Weights of a small GPT-style language model, trained from scratch on English Wikipedia: 2 heads of 32 (1 for keys and values), 6025 steps.
Each number is 500 + 40 x the weight over its row's rms, rounded and kept within 0 to 999. Layers, rows and columns count from 0. Numbers have three digits each. The size before them is the row's rms in percent of the matrix's.

# layer 10 MLP gate, 128x64, rms 0.117, rows 2-73, columns 0-63
103:507467436474521533493518539479547480523522566551560546555453535508537522486443454492503429497527488498447512492444535455436492444607468465521538498409497428495510497505561563525507505545502510
092:507431533509504461433489536526562484538471456510543532554490461481488483502503513519469569510428514498499558513509530506480619461567524461572493473492467469490579480503572558455484432539524518
102:550453507535426456542531499549560470445470393533502556515525501554560510460545532471507525482572564521538521505502565497499529502406474547519497466456566478488504507529525560522529515516540479
127:571450522508568467516586530488591395497485500489461489481488521538474502512517502462499547472508510546531454582486516465502534496492479545511505543496497523558530487458600535542518436559462543
109:482499428572521492499477545529558526506510495490473427467466513447459480478486505556528486532526493487546519464577519490474519473563466446505489515460480502513575489569557524588561479576432567
095:556424458538531582484512506442481482490428540505502522499430464475502492502549464504473495449500490497467524487491461508462508598519487480526422545497502489583517486553553535534471518406501584
095:547610514511453423539469491538537506527535560494480534431448479481495494493571485509551498496546479454570468431503551568488495461545451508514472448526485394506462470507492456519491533500490505
116:516418450526502455530509539532545511496533511500469456477495523451451568523539579442492481461492465516512541560450521512435459531517491486559521443490461510497512415512571453439487434527483576
088:515464479507487469492482546509461434485490508456503496537436520508494479483510490527506503467584526520539549478468501381495505446515434449482419618477542436512449472442501484538436469510467496
093:567486493481456563526504474493557534533502549499551475479477462494470523540516463401541464476424511495440470520448498475466445498534472526489546547515584502510510462560536526405560505457534447
093:539416451528436525513533468526443507595497449544482533537519415502447496538454500465530489534529456518545531451563482455532464533499485471537515505545469467446469466526452444515548487422512468
105:488528514537494506571507472518538433488498415578532528583492494438532483459460445437521491457478568466504471515468529412522522542503474578460453493453513474545481506431524498530464497455461529
088:569449521529552501593438494452488459528513518468485524579497424519519479473487405515473526483509524460482480530531462473510498494599475488466505487511526454452544580459431498487542469469501560
093:556455459530528522451491499499502493469509501536494498482518477447499505490586472462490546565509419519585485536464489539411503458490513531467476471546479527528538502588622565537503454489495506
094:498530459561578504505461502540511491417453534569585469445484534431488480508462485505460531481477531504493497455555469501556562560493522517502508530441595579522551487508496457516525448473471506
102:534536469502490560501526578523549448476437513523523520482549485480541483422567423509531528506550515479496517558511529492476412462491521502503446502456556437531509512445502517486514552564450592
098:479458446518497504515438549559464514493538524519513539498569460464490481473436454476510543547454499481509532490514550433507492514528532508525477594472463450538623497556546469481505492541473409
094:512556534492425537545482460474565482463439491476494454548484502476443526497469483483510464467480504462548530486537460444513500453596440459575426471407521527516469519548551511552505480530485543
102:495532431551537535511483528587517463562568464496476506518534441502465521493544482499538571521470533462544527485531534437508447528560433436532553522517515460543543492540603502480484480484453472
084:497486507547550535544555406482430503472488430464513530505542485480510534515464449501531474508513478429503579426566423526511557507489520524514498471484500476496565515530445501565518456441560554
094:505530489527471528440516519550487409558491529508498445494433485460485487501542425397493486535452532446484508497523583485459555484485441510505423540519560554509450438455491484526505550503498529
098:489543517546499452522424501500446427481475484537555482471460449410522514474531542495488582459544553514471558472533452524538519524436452448506446539446469546533568446511495501474459532500462501
097:489411528549490508540543471501481468457492498511536498460501472552504614472546480530470436559511514451478457464473583495545505532490475467539476511508435413592542475506510482504460446471470523
110:536524511499486456513534518500529423504449498482439429521431629526563524571500537493519547469561547557533503571429497485489530462479501527493525486444491521511502461446538520511453528543486473
092:493515433488470505512526542552611528456550474527544484460511464490468472506575444533546506515518547426489560518453513414431460511548478487536488461544516437506477475543450511522496450503513560
099:481549484559478393501438597530560518502473490508530513509494507439486512476485444464537524491504535485489572514455511529575496552498535563467468475468501475597448481515534481516494583449493480
107:465518439590525487550550482532516456535539479504446579501444480525511547545435472463492464540503513488461511476566452539468432576473503507555428463495567496487534493514518532516506547421477488
102:550443545547455465481435544507489516496500509529562475410527426547491543552522555566523505500505506462519507515465531491578449462458546508500487541454567558556504505548522490532534492547421513
098:459508499555477528521486478532499485537502453479438571426500536557492553486496494513501466503512447482532499489488486514413399438586410526546524539490480497509427506472510496467570437538472523
101:483491531506514415565506497470484532461557499609590576460431532500528506502468451541572519511464532531493524429528489507511502547504479521491475537505523492499507527540490559599525458442500505
091:507473492548517488495531444441574513507545533448533547490433531498555461479466481459514440511494609496568493529477548461450537474543562516544535531484481579529567534501500501514481478495497591
104:509498544561463482492509499547518460488454514537544405462464503531516486456499452507524563508513624466517525551469508504472462395495562510500500489492460537510575501417486501504516518479414507
094:499442489532483487516515450597558454514472505617587501503578533491453509501491548569494485519536528500494502522478541580487492529472539504493467459547494531559585486512494440490509461520451489
093:511455511504464468510462510560480461444538457565539532591545531470503501480511482591482568468537462472442519470475543469561538507495500426453414466524524507593471500498462468462504520462482511
099:523539575561529478478520441431524559437504554473517535480519450439466521491471490528577487510519518480444447439429436469456445539470528513499469526465473528502527520520494527530524581505563549
100:523512517480436456493497478489535458507484574523541632467457555522463536546584505512540515539533548494539514447449524576517380514477500485521494478535463513542480514474513532527484468534519512
090:532500513498558419503525502460524485541461548535493497514471588493480539541541559463449537520533525564469462536499494477471513497548555571516450485458453453529467422530517542448485600515538542
096:508515498574526470547539480534486480597511535537541511478541456462528562527513501548470546509506450541582491549423551495485519517425562523545525510472499518535547528570496505500505557504509598
107:513505404494449518528483503545496502522467433562482543500561514492444526518539453506467531466469578423525501416437529514531444464508552535533487501536547429520464478556499495540448464481443479
103:551405451561445511466403536528464442490463517517490497453479500463501469520497541489520506526545461477552492469532579470544509495473424480556471527488522533513531494501584559494440448495440519
102:476568476509525437508517529572554509514438484486532568483544510454434489449506511494547508530524489466551472441533567432480422508526514484507403491529584503569518525527479497479471519491484432
102:562510459581513481530485574556531411494474475481495492565497535489525475474515513462462511531488517460450537528503478489392517455504568516534491486530601497532551469435485471436523519559483518
102:522498537560527437437523527512492392519464526489534526474481545396518521458557472537431551428513504515495510508506515498470487515482489429559515523490503394464505493442493505563550491494542490
100:524435462479552477523565485549535482524500464526469507496461533487417524503475392546529533511497551511531530501457493494537495552454413410487528509420571460521475522512522530538545510509550540
093:577513429608478488546552555510547494509451527517465568440461556516481520523478416483471523465488539449474509536467481474448547503544519486519446489539486538522543509468568540517435502458500531
090:491511494530462558498573513577486488545554553452522495498534540489508488536470511506531485520520487545521527597456440491540471414455441421506471510480480523475472457532532540563466454418520556
090:437436464531460462515511495530487458538531530472469528508521493466456504492432559552479492535477439475476441498517512584540549481463416489559462464483458501534483510535493424627513499518517473
102:449438485493470406499547522520427487467553478511462525480462403490447503476452510440541469481527417491497476531520496487507482511461470477495469636508467513528523424481536518510483516446486490
098:532477485443440550555577534524587473440498502443589475462548586456499632490495505481459510491524516509529474470527479436505483471512464494506527471464549476484528518506524479511530467519508546
106:548497515510455535480528506430519459484427493501468452513489571475506503467511416505496521406559443546527498500508441447491534492594523551504506512561454464485519449444508537512436497448457555
094:561512466464479445548542579509516514417491441504525505450557508547506588480447492508570520467515461494573477558475572483517495525592423505505469521514469490459516493469503543520469474473514453
106:547478480505537470495535500517570482428484507536501438519537463451448446521516462453466448508507600438558423445539484492505482552429488560465513530500467495545490515499554537535495490528414531
096:486456532482433481527502466459500543580483564484493480625457479497420502484490487424565478496515500494535487539528473435537513520500478527498418496488436444496546511438538510543482482524568515
097:535456466484552496556466577476532483574515480543553497551513479524476548456501509466539563520574538517507540531409516526523490519502503511515504522470531436559472435464495506626481445490485519
103:509490534558498498494491506491522489563388503516444471524493548511468509475508468514524520598480509429461512513512520466500562519539525483540503454468516455614491625512483440509483489452478520
100:520503499469452444577510527476551546520477468480432430564440441559458465561476458480492541458532520429470526484505476465524455482499497530550512510575481473477517528489506510531502535441594567
096:528513471452531418436529610482480510469469457485396467545465483521490495462417510566506505534442489555509490542480505492489537521559497503559485503526430489541487569542481519517515443537479490
105:588419466484492472451500520544523526452478547542497478425536474501446579432499466489522503558477532463496470536468438469524465509504456552499509549523485530541511411599495531548529503513475511
097:514496496511517472448507508565587533474510461543538482459492468484455418543562515515550510542486508470507504450486520571475390470533473438576406472514499441476542471517489522496518499438529490
115:525423536504494498427519615479508457465489462549554520522498509463508484533533500430561525544446468444571525528497498427527546515432488528474470512550496485515509526520540547487462460444452561
103:504492487515467458506555526495569550482454480442405513503477513497406546493472482429567512525482493465484439430479535522527491457589521552501509495417569494501532461515526518553516502563512481
080:470504474465523522476505463501469459495542459399479464559442504505562546516480437414520475528560521472545528435530525513440505499470510546500415539467490485444465443572455537543475535517464506
102:534464534570408483534529484540519440477477489493515473553498541513444572548448509434565507553506500540496568562440528503521485404510573470525484529527510492525518553532502503462519538560523492
099:523477534475491490493536539443525580489484469493470502554519486525459526475532500572459482510527500502481465491477483516488557535616503478471380475533423418506530540472562474498519544560448515
098:533522461515524474445543487513441501502511523550498524481527472424384494462452512559467511568468481433544567454557533486524487503548437470452516473463544517494469521584499473507500573458466505
104:569499496495485488492579526505509475466560486498514528522484482415560568471506515428496518440590514494541511534385573453509509444522482464482442534446476463470474473467531550520487524485478532
122:588529472530520477551548481566546468491399498593525472534471520470498535547515483496538541459528516494487478454478492511499471492501453487556500516445575519538538501499525507603463404489532499
093:592439491545471423491460527471458509454465506495465487565475537465481503485510456470474510581563460476543504482496558476495526516480510473410539421427586518467469468528488497536500544488479455
094:533495513475430499461577504483539560458509454550512500504479455466445541484444491501579533527526463451602449526497502487452517514510495468477475476590404545491495523493556464492506440487469553
100:548559499536518475528522484569545454538482566525527482510489516509531529524580464542524505537537480442506534452507518535416463518477513462548433428530580498569582477535480510554530481553512515
095:520571527460487477514474560531506559448522532524477482553494429425477593512539474543494516507483536434580445496496516412486528519524530450533462550515519501535537519522468494510470542485569574
094:556475512531483429519496520529474481554508529564555498503504441545456547560565484526546539572537454500525440591470483483548504454478525481490518489516540447607521513487458496526454515467547452
# layer 10 MLP up, 128x64, rms 0.106, rows 2-72, columns 0-63
094:437476536427471481502503524509492533537581565580528483439551472459526546470549475472473496447545498465570521503509516533506513517437487476511565543494429500520498456480411477482492465421483447
099:479498473529499524529514482474461546452525545513537464541488502486520476541457451508461465473545552523602527480537519422490511518435510551528488587478498530527483567553439458551512617520499533
101:524476539485485501448510521458441489528510436446439483474551549467538455517483507540470452464567444480442480561489535520550549460512512521569456486506485476460515598503520437510578476447441519
104:552517514482529492505503481472502477469499570548451559490440523503466387496476477435485530530487594446560496460571534477492546494517518549438485539474472530474533434521548522526594504522485493
113:491471506539493548472516422464490518567474453497604527549456535512454422447466498420515489546447500479532476505445547519446513489505482519472524535545498505465487565524453562508491568544568517
101:552490500504549559569461495527441464517490485516460545518547522472521542565457546524444503511469479520437476453442494472437562528518543504497464518429513529577545524429483565436474450485449488
097:519532510526499522492429502565513440498498488481457506524473455554469517540505462505483440496462509473472521450437442455557479478531460515518480563498551443436507463545499455527455478581586398
108:546522564483461502537600448479483510521509482596503516499478505536485497570457500503501491545521574552474471494496506435564484447528569419481501477432467496476468487433508575486453450479491494
095:412462513514554524494451501460504452508469501464462492548503484525450437442413464537467469507525517487475530535484530422458579494560526477468567580472502488490442492524466504479530531557578511
096:437532455456545436470482497472575445567526550512439444481575458502429501462496522511490562536547421476503507535486508526525474543528512524402537545454476542554484514507548495528537493491515502
096:482538485515460505533556518508495490404500545517500549486534450475491529459580585500557510535516452586468530541474464459525475521464493486441463504541536439478501529420454485540502496428427471
102:456473454550534579419463512517494533510495536455471514460493595560415530541491522515522449532512434514588507506470491485567441446515544539504502491543519469497440554462491468485534539503464489
093:526485569469487470498519471518481497560510551542445472582445542537428470481548415504510527467536533576563547525528479441469547515441526508535471525490566505524464493562489561487533458467470536
097:469494550480516495515558532496472594495524523442489474431536490597509514500556532478514412418513522491512516535545559486448499479517477508528592454463510450498509533425461525540536460533522466
097:505469458457605440543489431526489553496557453516492475555521552462503501508529459513499532460470501443502515503565511522510469438552466525476552532460527509484491428573571477554527457502553442
098:527458530497530579503456450411455498498509441564507503610489534565487453559504505498504531471492497508533543476460553445475482485486547519475481510511491501468500489484607473428573510493439495
098:533527423492437555513550546514470533577527493490506551490428447519490471561509458532467515500547455559501521496524556598479530492461470497461462499515535497524526519544446536499509612442512493
100:594459472524526562478474547495529546602435503503558470546495476550527501421541503484452457499506535411524444452510457439481440503500517481464540464432534530471466498477495506492516471547488493
102:518561460476491472518436458476509454511484481426508506524442510534498488540449531557514514526471547489550526499573399527555513530493398501497476507521584501459520501570512472439521457489535432
083:475504560543560449527501469498514555458501517509489506531530473459501522503404590531566521511488490576447527519493498446527545570496475451612485505476489479525561576468495551505481485494511553
087:506466412519473439465468502570440470548474574458461429434496460470467523503481505474457501531413491488470535516556450501487572497415499482520535503479615498494485469501490486495492538508478518
105:494554468507489569419533451559478525540536502502471509506428494523491469505561509403531455469523489535584523513549498497509564493474485550560449478473494572492418486506487481557493540502576482
102:437436545467493523548468466436454507526506538482480473548526545466447479505498368511455447506520520423490447467516525458581543503434553494513517491558509492581492527479489464500489530511484471
106:521547522519497429510453518512459476536512569473528488575446502475531531497477488549501448419547507536434511505469524563399516516498516520435563523486531502551543423525561489531518562513455521
096:520485516520515512495464477488482525440477461476560513536531513451499456493595504479552545439524468494512451533508513578494481579530570503581519507524528471517559451484519495405455546460418459
102:469450500518551515512452528600552512546491568573489417506517568490476486477583531463559577481544454479531503524511539534480434574499425509516503508508507517449503522528477455493515511516496550
106:483478509522489517478516501535499550459594507411461505572456414549475449426522525503468517501503542498583539538524513480557576436483450432535532532469552478441506462477512512482506496505467518
106:580466498478429511433458542529556525462504533440490512527536463479500528471505552511512407548461458473534495510490499560442444429534499554495447500538517520523459515519524454450598519528506450
109:490525525465505487504479513551502528519577430524554517487423459489532481491484514506532483464481491531510534441546520490490542452551512514437520563577597490556493532585486590432540513469525526
107:486547501545511485551399496511517543527561435535575559530498480540496524537485525440531552496494509563517502445519475481416499548488491533525491526482455502516448538524469450572474481541396486
099:514542542521479496501521498537526471540584537457390525572538494446529455466460461472489539464490500391574511498511467495478580492474529488488537496538495534512563518479460494444475438507465551
101:508427569552538486492506537501452563478531479467518521547471438522503535460494486455430551482476441445477516506545509550447498547531450544520551520576516527456515537509513549419465428510471556
097:530532561549473521542447480530503436488459466528544535505457424507499454534535481505458499576508557544551481522498556491469458554501540525590464569536450530496567534485463575466484523464510531
098:560572522478487494524410482541508457523475504514488521458459502519543499510403460481519432486477525572533515523483524502477504586547531510425507565499526465542438494477491597474550549455507484
103:521546466532457520537528470516586491499465499470435526534546482493510488553374483568413443596504447525484443520508502485484472494490493525528467555537507457489578540504472518497488551517489525
106:536440547537577545523532499436501468501487537544372483492569491525474552498513518557478457509534527522458505488485535478499494444493510415522528481500539567514493540475466418484488454512459571
095:509564465556474526530494518499535551531449556477445458504565544549470506475553486483478498485525454498505547521486553567493516523454532374452466486569500441429491487463486511462513448564476485
091:516569501544475502505523564458440516525488473521509504567506545495554468435463467502513513488487611435491535464471496492524451494473457489437589464412564491502471470472523508577470506480457459
105:486475553495523492515494490440501553437524455548523497485491434411524593437446468481451451461422481540530455509547505499521488492496465466557554464479510438481467486544527450549568464467504468
101:502503507422499559443508507438469504506502493556523489473539471576453449568503472499480501511505525459514431546493509542485464480504493484418504525593453528482480460564501519571611472444486515
094:505496557566585498559395499529501510525544490574497509456552481507531533447497507555564509508456478476542507606508523576533559502524443514503518469419529451504485511449498522495477491477491496
105:467581484512489493527477568533537553472515535506466451508544485501445559541514539578513503499503479538548529559503500524534499467531503538574472451524451558571581458529491465555529555585524509
096:559528499541539544459442502508572476503512511489427461464487563566523462507504499513481486490461518550523458533514477468454421471457406502418496498478520550475474444528427510479504451530451574
100:546522522502449459449450499431491429489452521541486473543483537540501528519484454489469537405524503540446477526463472498547496497481463579492576493502519518509525370502478547507456575495470478
094:539490537464487486561486548528507495490466520577479452551534487542572541490491463414535496548549463591512509579423559452489459429548443511542507528502484455522488474534480502531549478523499522
092:448487415534505544586528532518567463507515509503549520518459482466518471524501484508543525512536518410439517594445571442556471498512547537524458493459544500462452477550440522523497489484520551
097:503479541513467510534518502616558455436478525444483489511480563521422485520544486463481476500466483506543532601461459428507591558555519493487499522576486550496521460487491515498497448503486469
092:480466415512410487578518531549472500465430496490510496573507455520472477475463559512520483488486466505521480445480491449505481554466434461512436490417460530537581473484496456514451532531524435
099:527509532532568524489539522561479519580502511438460497475527473476456456531474515444537496541536484421461471575603557503527486467500505479501461533458547509421492427493485430539536515495506450
095:518526476580377504429489483531522429526514478436512440518437561502530499502519476467456413492500513509453481521445557450517483460461500483451528539496492483421481444458510473542459520510509509
100:530509553518456502459522428466502404517533457527524438477454503496526481445486480478494522471416578546503540554480494470482452393484492529500420524461556516498479507446540521533444537465524502
110:525546535496520456462549533469504556491519537418449505579471419480536524496551438440487422484476578518557517481495435508498516489514480463541496439514530437542494547427496505428488489520504500
100:484488496495527537486530499517500502513527537479584523517447482457499513604607489456506510488512439614567506588501521548487425515497539526503506434509551516516536514481479493493414485499519512
098:513519479404571467519452536516495560467557517442550452547561504572500477452500568523516430494478561499536570518482571481531504499523546495519519541463503530517467416526472455493524448516532498
099:541557534506514604525471461570511499568461526496506492502442486458459522551522466498545537475566496486536519535564452505491509464486523476496536551489483583427475501475567496543497571585474529
101:496510519485484581478541454464534463512542545552472467546395595507574434463528545496497485478524512530506525486482466502432535416569484542534452512473489436504545524438487502464496524518486491
100:446496500553536435507426534608522515553478533459548461499535507485499525521495473451554509550455482497436554403468539462548480584443496442518531535513490479482535483485499457468486460533490525
105:532509418497512502459499512546597530512510403461526515500527471542574526558489579524479472474540545523466506444504544435473467491482551534541491534525558483427452514434471522490453500484472544
100:563530535475550519510546463567436544474435457546468462511568499585526515485519383550501501496498516508523521501478474528527523506509485421521451468511454491433494436412536484509493535491484523
113:577520489469516525514541461526600502531482452518446412486463457542468479537446548514483598467498517550448517522499458444528503505495532496518492589532495490447466502436480475543483563541541495
103:515490446528474442455529493484573532551525471421493521496512448462437561546425504487575536545494470495537506483439534482508484468549450581478441470534560546445444520541524510508507454472494532
089:529562469488505480475544463546488448539502514479494558464444415484490561465507438483499591596532544469490587529443541511562493488489463487540463542461520521502514484465490564449451528524512518
096:462477508493546476400530489550427511566552523525477458437465471434487482528492522558488517494431477507546492552563475574539481529487436465536551512505566456530534505508565564534511477492519526
101:519419445513567494529491568521524482445494413558494496536552493468486467512507482497426492493458417517512458532480526496482460558491453505529549510524450543473635466462487482543500528495522478
099:445467513464514509578473492499408553506500442507504552530525540447478536498458471509500552571499451510469510467554406493545439537527498497518547434491496496458567529506542414534499459518541459
105:429464485502524456574475576451484462531498459575444501491545495605467544513476424518486516487475442529452446551503544521485507551533495487507535501490508474552531533512474523475437425555477462
102:541577461548502470503472505487403574474489565502516468488519483429506469469492456480482554511524488425543433524473480544528528494445488520502509476454485412430513430518466494554549535462549500
099:516465500551484521486433461564545485547520536442496481445488517501398494518482583486512529411487537437478462437511511440476509573517522462467496511486497595491520472537528438558486522497471472
098:560522528479556477523575494515478449523460499499462512442403556523586502465517506488509499516491513486487516392503554523442538556467494508474515502557426527549457588510519538524488472501550530
099:477504521495561471545470511476568488521509506482554490519514525575495438436468444532505517543453479485431558533574487469423516462551453538497471501558536588499550529558500496494569491550548505
094:482476560476539526554477470530487573527464571539490548511563485500506517499467441527496523465516541499521481529493479505471498511455582426614475480506501484479509545424485569441477479527586546
# layer 10 MLP down (transposed), 128x64, rms 0.0962, rows 2-72, columns 0-63
098:534520491579582529526451440474506496485563532507483507517450463541487444487500522457501492511564555562554489539465482549466515571529573556435501436508480529465516509446508498431458475546551530
098:553540491461486605579450487498459506497512487491476494524483437535511599520449490479567471579550476544540453515485515511484528512484551516477485531534543505546557530449468526574567537491463480
101:491482500487514501499492441458445467576501516411536543524534519489567461510444560548440489492486536496538423551529506479446534440556479604532486475532516431521439493474454535522473535499519484
101:490463483375530546496437472534428570465491564450540520485541469527441525538508494524486479527532499486505485416544539479564511553448496463450476508521519511502506493545436480424521488436480501
113:479555476423447528490418446468426501499495484492519497444444444578531514495448518476472487500531563454507477515496560436542465516518455538571537459446557499515455535480455440471499509550528491
098:484463468464474522510470547419436497534479476542492484457486519554464495475527455430548561447441488596504488499541506567537481421530455506526568504476492463527519497479450524533506583518541443
097:545515526550601532534505528532507545451442514503612507491511550527539450490528474556532492515487472510482496480537503440540509462517538497515524413467423523441498510498533503525387527521486541
104:505491527505450486469550505537495540439504536476508497518475397546477538445521468500554531511529501440519596494436475466508444532482489501469423480432584520518491543512496461456523449584519456
097:477517487463515523462544527503525517449513473495418506451512453522545509451551516423502507541546461506516565489455429519531411495554518547421538500548544510499427524518447524411478534469481467
098:610468503471499460440522479478502576520542472498461500469436600523525535497454547480518522488518559547465494487528506512483584509598521471493474492432519549480450522445551500492490518535467463
093:488562453546520507546491501491509443529470524550450473479389516516562529483492536528463446525492557540540512441398480558483475533494420510493437479503541508498493552523429471502489439504456481
102:560473541436504553460456507484481429488560514488549528470532485497441498513490569494494515484562531558461542524550499532521519543461465515464496480504483530572574530597514542486385480470501515
090:438471508475497483535500491505499508574527480503448529535523510559494576480464523417454478545476440548451496467517449527543475513531538536595547503530505416449425483525431463489481474476559524
102:516456508561524476496489502479584502494604484428550479528456461416501484533445511530460480509494403507504516471508513440517571471550499506536478505482546560508524494451575506465486491473583526
099:511537539465495475489541502478438525553447527532491539531491500536571546453539450525502453454470499530422510505473532430506438531460493422538510551486442451502569515485425513461585504492457546
105:454433455468522502473510510479512554525535407538555532479508503493464467490463538548439462490473531486508528480551560508546496541557484587464463535570532484583485539568425506550501463494488468
097:450385468484479511468489499540519553472455494459492506492508527488544486435500578521436478507494493523417513496532456457490431412472498509499584517523555530493499588492560499515476458505470554
100:556454491395469476520530509536554542484483479435412449424469556522494519519528469525514447534517478551482435518499528500495488533499489539474506597541524452530477518508564513434489529554452527
103:535502494523521539522438551476471519472550583400555482523500501469557545407474462551547413444476427526542458519500475526506499476525490509495486469557533503544472544503486492509555513427522525
084:466406498466544481433440479452458583500464548544498454492570527508477543437449546513476462501596442549524505477519480496523488497544487494510512403481435482457506469479511519536481462488508539
098:431471478451523502465479459503483536502475535472506504524467480514476546439494452478443491507273494513518531508514505500458493524499493477522434491476503517521503538535517457509477541501477473
100:494535545550590490481461500501499524451513464584403560498515512487582478476408522501502490490511562455455501504526565553433495499528452495517418520528507472547556532468522520455489494517463516
099:440541592365490518476501494419485541508471485459492472525488496553513472525449518534514494428505534523503462531546495501521520465501461523398580566531537452486500495489525450507509525466472492
106:530456493457533449454476462508468527441497434547487538511574434495479483512442485529537482498490509469532558467465513509531494511524487548467526490540484592434505562513364464569536504492495525
096:505520510457460500559526503485544490502573493547491502488497510450507572525473552464527500510474376503457462535454501455517474468533559410492470502472455513535516484452573525538598438541507514
100:399527531476455497520516540560494483525520480575522492446531534440514581582538489459500479530534542497478431525484502488489516472504528517526548554446561488544515422564471556494531472450466540
104:512508592510429487582562486529485573467465483472514472511514496419519396527446502517531510496536493459502405500520488467531533502465480478507565505524459503513584512514413498472550501485494528
106:591592466523465564489485496518537548492532500459478468595450543521506473493475490505542514480513503523509460436472483550554479482451495496479454482534572508519464503505492572415480422550552534
110:521500528532511480482468470557512454429516481563554453504473523447460485477478481514583463432551504548492478506465493527518473558477506437475522441506620561484462515397535502503521457538485492
107:501467539522425519502557495479502576462464639515461517480491486523533500502513451552542448513536462458541518469503500545545534450447477462438547502462513458487441470450511521455449497431531483
095:453538536468526484445480454558499569491453545544505497503521528516468483435517494566517518501483585512493458556515489452524401571445493465455460564498458497457488550504532555587472483492491538
105:508558482441484507439485583466552465437463404532499541518502497499509469424533491471480505500505523548539443496507495541423424449576551546546556459521504472518510498508489534548450495545536497
098:551502471491454490432475510542532478480490535514552487449543464507456495497559537466474520531455466503541543503474559554566502430467472532466449484478618521447484474554551512571472511544492574
099:484469499658478531440484520451468479543514579498470519521510506448504520576587459464454533555514437488514452448479471482511536550492510544488522576528510526478514483516508475516540511496520538
104:497442414459558481468519496412532535526541521555564530545457540512495471513560505417462515519500484450518469506572463553523465574450459481587505512541509502546539504512494448498498481473463529
103:426473493457436481541529472416438448531444469520509495504500495509423500534505528452453478467445489465546466514592513464495537502503431420518499541491502530505544409543460519534516534486449477
098:437531576541513451555502445512525486446516486485527511443493496499459596537517493612488520510505510474543526456502448486493514540535505558555537590472471498525395520497513505488494499454540455
094:471495484473432467451525541465404486564486476543489523470432447575533522549496510443501507519562533558491519428463473456556429521439547498565502451536507470452468532474475485498532466487479522
100:456519513500515458548469434563518522547518615516498535574479492502486498553555411490506541476500523494499432608505483519564498529504491488517514528509569541542534478510477483448457532576486496
107:506521520623496509496560461491425511479498525557499510485531493612512435507502495483506526500567436515502423467454469562575472503519547482515504511548471524419471463495507495545469497455479531
097:473562566380522536520506549551498458526498495470476513450500546491508537537469554461509490493596472506462476592505605542497532489454488486525504540493495498434515461515526541549534470527519532
105:512557539485488517575518450443527453461446580481484494481478488530503488500555542470498451529561535551492483523523458464619474504434490527522490505495541457441433508533445567453508515449510544
100:533502508508487494550533461464573561463494475497439514490495475461502470542506530479478502563479509490458526494457516433553528396516484475508460486439563516523443484460383476522508519549426428
103:476555496525445489523484457470521513449439459524539474540468462498474540500461506538592453449490478559536536517467471497434513499558492506659447487495520483501520487457429535458492504482504480
095:469535457513461497479591554484475485527419517545503520518501528547532578524541414470577516538510483471449551511445527473492475446497479444573527508520485506514540493428456572470537507466464541
088:483475523588511475466506486474520500518469529459457546544457503456468452492514459514574512544474604510555386454490529517516473494481534498531558475511517565518452529568545451484544557533491467
093:491506491426530503552525496493493536470456436485451555484483500518497465505451575507468503541473522603504501477529498521485452473433586487509504454498500562389504505467419457561518462490491446
087:468394512433497572495480575483536509529544543442466486419552563513452511451516473493416499544429506479474470517516511465442476481498503505448504536513473491491542472565501459450553471511514460
097:543397550569457505520491578452526476436564501486466518526451571543529529533460481508497515464509533529497512480508463506548577467535498482457532496425432454515525509520570500545505554504541459
098:485529532491518510517487459433520514464487501540529451464588454449501593562416473561479545571537460526481519463463504527474521556498506499484489426449475540505471559501536428484519514500505421
104:560498482640514531503568523461588522513523529541544512529557486495531465562514471503532463507492460497529488444507479478489513502564488509502530492533441447494503534464594463447566537477523542
110:520477491398439513437507464517530571521475524512476538504552535455477476471491492489516481523420551471492489497507468444457492483538502526424473499489537525513527527548603489392578543528484515
099:461556533565519567431476492461568476522528523482531484483566514535492523495447443516525513533502454520560549474507461483534569475507494419532460540428490517544539536418443505528525501551550459
103:504528505417494520506468478488477529414515556410514484547452464518463471477499507556552462527507515515497440492520397480552605508543522471516493563493519548480432463458455448495503527514529476
098:482440488559523481572470580560460505446465532446472489488490511558462488495503478516430494585517526518490421504519523435518436501519469454456553446485505460571526480514477520407447485508494501
097:511468467364489531496423527519561435516501507540524479476536486506501506513468538497480512500539436541445486512534533558553482508441567508511536482603447493499501445488423495514497506455543535
101:554549502609463516432483501404496450480505531517468451526559493474521523492465445514516530524460447551544482511561526550485446503543466510540425496502537453516431502539526492516460421532510502
103:481445534660562502520511518475416489532492531565551488501558512474522549516526478497533516510585491521514484540518517508571456487575502467493518503508495545554544487529462457473461541471497484
103:536452480492514498506527488479529458542487465436464475516503464614478414473511457457488579497458462513476508553484480452511578509491555543442406488486463484519519526496547552503531413465506486
103:507503538565474488494482414424488480544476522517555460526551516486460566543494454493489527488519512456561453421513479442451493507537505484502438492444494545491509544436508559479476526581416548
100:509546515421519517541510518442469608508547513509473502503427517514483466516482451489426564483434451497531552499485495482488517487535424512515441483425511518613484510466545500529516531510437492
087:516456522508521539476485485502480486473526517498556481513500504553594466561424448472493422438536514542531437442482534507397568495502524548456472459497522532461441495519417511498466473495439498
097:485570505511452422489479550490553465497502417490455497528474516538485498512521508418392511488534504460509552575523521535521506458529544414459515545521555488513534530436514549576489516520498528
105:508618532637506478548523473454586494500499557490574489486494499505549528588474495464521528511560557496480528488516517532466525482514533500510480503460560519491461425527497488528500537480506538
100:526530529502483523528513431545558447549510520538518487510460551478568470522466470465540529474409551483521443536427465519490500442472509528551597472478523540557510487440585498471556489528484508
105:504420504525545493513546526514469493454500415504558557484467508487526459498477479448426537508512423505593552515480527472490447454548536459521447506533478482544576511471566501484523483538415526
108:411484558504470485520445494495540489492491504504510482504522506550513514512512488496498504484475464545512551526463464500558542462464431498629546458536494535471478505426443422514425467546594485
098:531485508408506504552465431533547500519484532580506560508534532432477524469519486478564495516520490476487456494471533548538511469494501453491491484484541472558507501417352468451482547528493510
098:508454546422472555533489498482572490491464516465492516550499457487495470564435504541495474544441478473539500606489484444510525515487485470464536517600529461486462491555486548473581460488517572
097:469462495448493517510534510480545527458489550467556450500488504459461534472580513534497469531499562429494444456523540539488547529400489511460539515491562514481420466534456536430479535408517494
095:533521509343445512515497508540506415466463536499543484471494556486540527509526496443523517472509489498428532512475493488537493479484475529494538426423523579515440497478469437478451474501465532